Each number is 50 + 12 x the weight over its row's rms, rounded and kept within 0 to 99. Layers, rows and columns count from 0. The size before them is the row's rms in percent of the matrix's.

# layer 4 MLP down, 384x1280, rms 0.066, rows 334-383, columns 920-959
099:30 53 59 49 34 48 53 54 55 45 44 59 39 53 56 51 46 44 39 54 71 48 48 42 53 32 52 57 40 53 57 50 22 41 64 79 41 25 50 42
099:48 56 33 24 48 49 40 43 44 37 43 33 64 54 50 59 38 58 68 53 51 57 42 57 55 56 55 45 21 43 49 80 60 53 60 62 65 56 55 61
103:48 48 41 36 45 32 43 30 63 60 60 54 73 65 53 44 52 47 59 58 42 57 43 51 35 51 44 62 40 28 31 41 54 61 53 49 32 72 35 41
100:44 50 61 56 54 55 45 60 72 44 58 51 71 59 45 52 47 47 34 54 55 54 44 44 46 54 54 34 37 49 70 56 63 57 32 57 46 54 40 70
097:37 56 43 54 34 40 58 60 50 45 55 34 49 44 41 43 31 63 41 48 17 63 43 39 53 49 43 41 63 33 48 63 36 66 45 74 58 75 58 44
096:51 32 50 63 46 37 45 61 37 47 33 53 50 52 64 64 68 57 46 58 47 58 51 44 69 51 49 53 59 32 38 44 60 45 44 38 64 53 56 50
103:38 54 39 57 27 56 64 57 23 34 46 60 49 64 52 42 37 57 58 57 41 56 27 36 41 41 44 50 65 52 58 59 56 40 59 56 25 47 53 46
097:37 51 38 50 47 22 57 62 47 41 43 44 50 73 49 51 42 67 59 59 56 49 56 53 83 51 48 37 64 37 52 31 34 29 46 32 48 29 34 33
100:58 56 38 69 73 66 62 57 39 66 49 36 73 38 61 71 55 46 57 60 42 53 45 61 51 49 56 62 62 53 38 49 53 34 59 40 49 64 26 43
100:50 66 47 63 31 55 47 47 54 43 49 43 35 42 48 46 56 57 54 34 52 45 21 74 62 43 71 51 47 58 33 51 28 70 37 43 51 22 21 82
100:35 56 59 43 38 48 43 62 41 53 32 63 57 66 46 46 53 59 57 48 67 54 60 46 56 66 42 47 40 17 56 51 66 60 35 29 32 58 62 59
099:67 39 48 37 45 65 55 70 48 51 60 77 54 30 61 55 65 65 45 34 69 56 49 41 45 49 62 35 77 53 68 72 55 50 47 31 57 48 67 57
098:42 57 52 63 21 45 63 51 56 51 41 60 44 56 56 49 53 59 63 50 63 29 46 71 57 45 50 24 54 52 52 46 37 56 52 47 54 60 48 50
098:43 66 55 53 38 63 63 30 61 34 55 42 55 78 44 64 41 47 55 61 45 46 48 76 55 59 59 85 49 61 40 51 62 56 50 65 45 70 63 77
106:40 58 52 33 48 53 54 38 46 42 36 48 26 38 46 36 49 76 52 57 46 61 60 65 57 47 56 47 30 52 46 28 55 26 34 66 35 64 50 34
098:50 48 44 45 60 52 32 54 47 39 58 63 54 45 52 42 49 62 60 57 41 73 52 48 66 55 49 40 52 58 57 64 60 25 54 67 46 56 55 42
100:64 49 55 69 57 34 52 39 59 49 39 51 60 38 62 55 47 43 38 20 45 40 49 44 72 66 50 35 39 71 40 47 74 37 42 51 49 52 33 48
096:53 54 54 74 43 67 44 43 45 48 50 38 49 28 50 65 58 38 50 65 60 57 49 47 42 65 62 51 52 42 64 53 36 57 63 61 33 56 15 53
096:55 24 56 55 33 36 47 25 52 60 50 40 36 46 38 63 76 44 36 51 85 42 33 35 46 63 30 61 45 43 63 39 52 39 23 72 41 56 58 55
099:53 46 41 50 52 41 63 37 56 53 39 41 49 70 62 59 43 50 60 54 33 53 68 51 53 51 54 63 50 29 37 54 38 56 14 54 53 34 62 43
098:35 53 47 22 55 42 47 27 59 25 49 57 60 45 30 60 42 25 39 52 42 51 27 52 68 52 63 48 70 66 60 65 48 58 58 57 49 52 45 57
095:47 59 41 54 47 63 50 59 72 34 42 76 47 41 52 53 52 42 82 35 42 42 55 48 34 43 52 44 46 49 50 38 55 59 34 52 70 35 24 39
101:40 56 37 51 59 55 46 51 43 34 62 48 62 24 43 43 49 60 37 53 33 70 58 55 67 65 59 41 49 47 47 67 47 41 55 28 54 38 40 68
101:49 32 41 30 42 65 67 43 60 61 57 40 51 47 45 39 51 55 73 39 58 53 29 53 57 73 53 25 52 55 55 59 32 45 48 52 32 49 44 56
099:57 56 49 44 63 43 41 35 55 63 63 35 59 43 52 58 62 51 41 63 50 64 47 49 69 63 59 61 48 94 27 68 79 51 18 47 62 62 50 54
101:59 59 59 51 22 49 73 47 36 43 32 50 59 37 31 26 43 42 51 40 62 67 42 49 40 62 37 50 55 42 51 63 55 45 84 60 40 37 47 41
097:52 52 64 53 42 56 46 51 63 52 38 48 35 55 42 68 40 57 51 70 50 47 51 50 44 46 42 34 53 64 34 52 33 52 55 43 42 60 43 58
102:35 49 54 58 43 42 63 63 56 52 55 60 69 36 51 68 33 32 40 33 42 52 40 54 49 33 52 52 44 50 49 55 45 48 60 48 39 46 26 45
098:58 66 46 35 62 70 52 64 63 36 35 39 51 55 37 43 65 53 35 53 27 62 64 57 52 48 47 64 52 60 37 32 53 59 47 58 71 59 66 67
098:62 60 49 62 38 63 51 66 61 51 49 49 56 63 40 51 32 32 70 66 57 31 37 43 50 35 42 74 52 62 35 42 44 64 74 52 51 24 35 60
096:70 23 40 43 52 47 52 75 47 64 53 55 43 52 49 46 41 42 50 69 45 50 48 45 72 55 45 79 63 48 49 52 56 60 38 48 70 48 73 62
103:37 40 40 49 53 58 47 79 34 37 39 51 49 48 52 47 63 35 50 46 43 57 46 72 45 37 43 50 66 58 61 34 28 49 36 37 53 48 68 58
102:49 71 74 55 53 39 29 58 19 49 43 60 57 31 55 53 64 56 26 40 29 68 55 45 73 50 57 51 45 25 31 46 60 56 42 44 39 47 39 58
097:54 63 58 69 48 29 61 65 45 63 58 20 57 46 48 66 61 37 80 34 54 37 52 63 46 62 47 64 52 74 70 47 67 47 49 55 36 45 60 67
099:54 44 55 64 59 59 40 22 30 61 53 44 36 56 68 67 50 40 67 56 43 70 59 48 53 49 58 52 63 32 46 50 50 36 43 32 60 30 63 69
099:55 45 71 51 52 51 70 36 39 49 40 67 53 50 29 38 74 42 47 38 62 37 61 64 53 41 59 44 39 47 55 54 52 38 45 62 55 45 57 48
099:62 59 52 56 76 67 63 56 50 73 56 44 50 45 46 35 41 51 67 32 48 51 38 62 39 48 53 59 40 66 49 75 50 40 48 54 44 57 79 52
143:59 52 48 51 44 41 66 51 35 44 47 43 40 46 41 51 54 59 68 72 40 56 53 59 28 49 65 61 31 40 20 64 43 81 53 59 55 52 39 31
098:56 56 41 57 40 53 52 66 49 41 34 64 37 37 45 51 33 64 70 70 40 37 56 69 49 60 51 36 47 50 57 53 75 59 58 51 37 57 67 51
100:61 42 60 51 48 60 41 60 41 55 60 31 41 54 51 61 48 45 39 38 38 58 44 63 49 72 53 66 37 50 47 34 36 55 32 24 64 56 59 60
101:55 36 42 30 26 57 28 55 66 57 54 58 52 40 47 52 40 55 53 38 33 65 42 47 43 37 51 51 29 46 36 34 44 74 33 52 39 79 65 51
105:48 45 49 57 41 40 52 35 15 75 65 44 46 50 44 48 59 44 47 31 45 47 69 57 54 47 21 35 35 52 46 20 45 66 71 56 48 39 50 59
100:43 65 57 45 35 36 63 49 63 67 49 61 36 43 46 42 30 30 58 39 53 33 37 52 47 41 62 37 40 37 68 47 52 51 45 65 43 36 47 66
100:52 36 74 58 64 45 35 41 48 63 34 58 53 56 64 35 36 56 36 57 66 47 44 41 29 38 39 64 66 61 62 54 41 45 41 36 62 48 44 49
103:30 47 34 77 48 54 56 58 48 38 54 48 59 46 62 66 35 44 65 30 56 53 67 41 63 53 75 30 54 66 49 57 51 38 42 48 67 60 39 72
101:54 54 52 65 56 40 45 49 45 44 47 26 38 52 45 66 28 69 56 54 35 44 73 46 58 34 55 34 43 19 60 37 59 59 41 56 66 72 55 41
104:65 51 57 52 47 50 51 60 45 57 38 44 62 70 70 38 50 33 52 57 49 38 36 46 53 50 35 58 44 34 55 59 55 25 34 57 46 44 41 38
102:24 70 37 51 41 54 43 43 66 49 42 46 43 30 43 65 52 52 55 55 56 52 49 49 46 49 41 39 68 34 29 42 55 23 26 41 66 65 37 36
097:68 44 44 65 59 64 52 74 45 49 56 35 47 44 42 43 51 54 40 56 71 45 59 66 61 53 45 26 30 58 33 57 45 46 35 45 55 40 51 46
100:53 36 55 49 56 43 50 57 34 65 57 44 74 51 33 52 58 42 60 34 44 54 47 59 67 46 56 58 49 46 33 52 50 67 32 36 49 43 45 61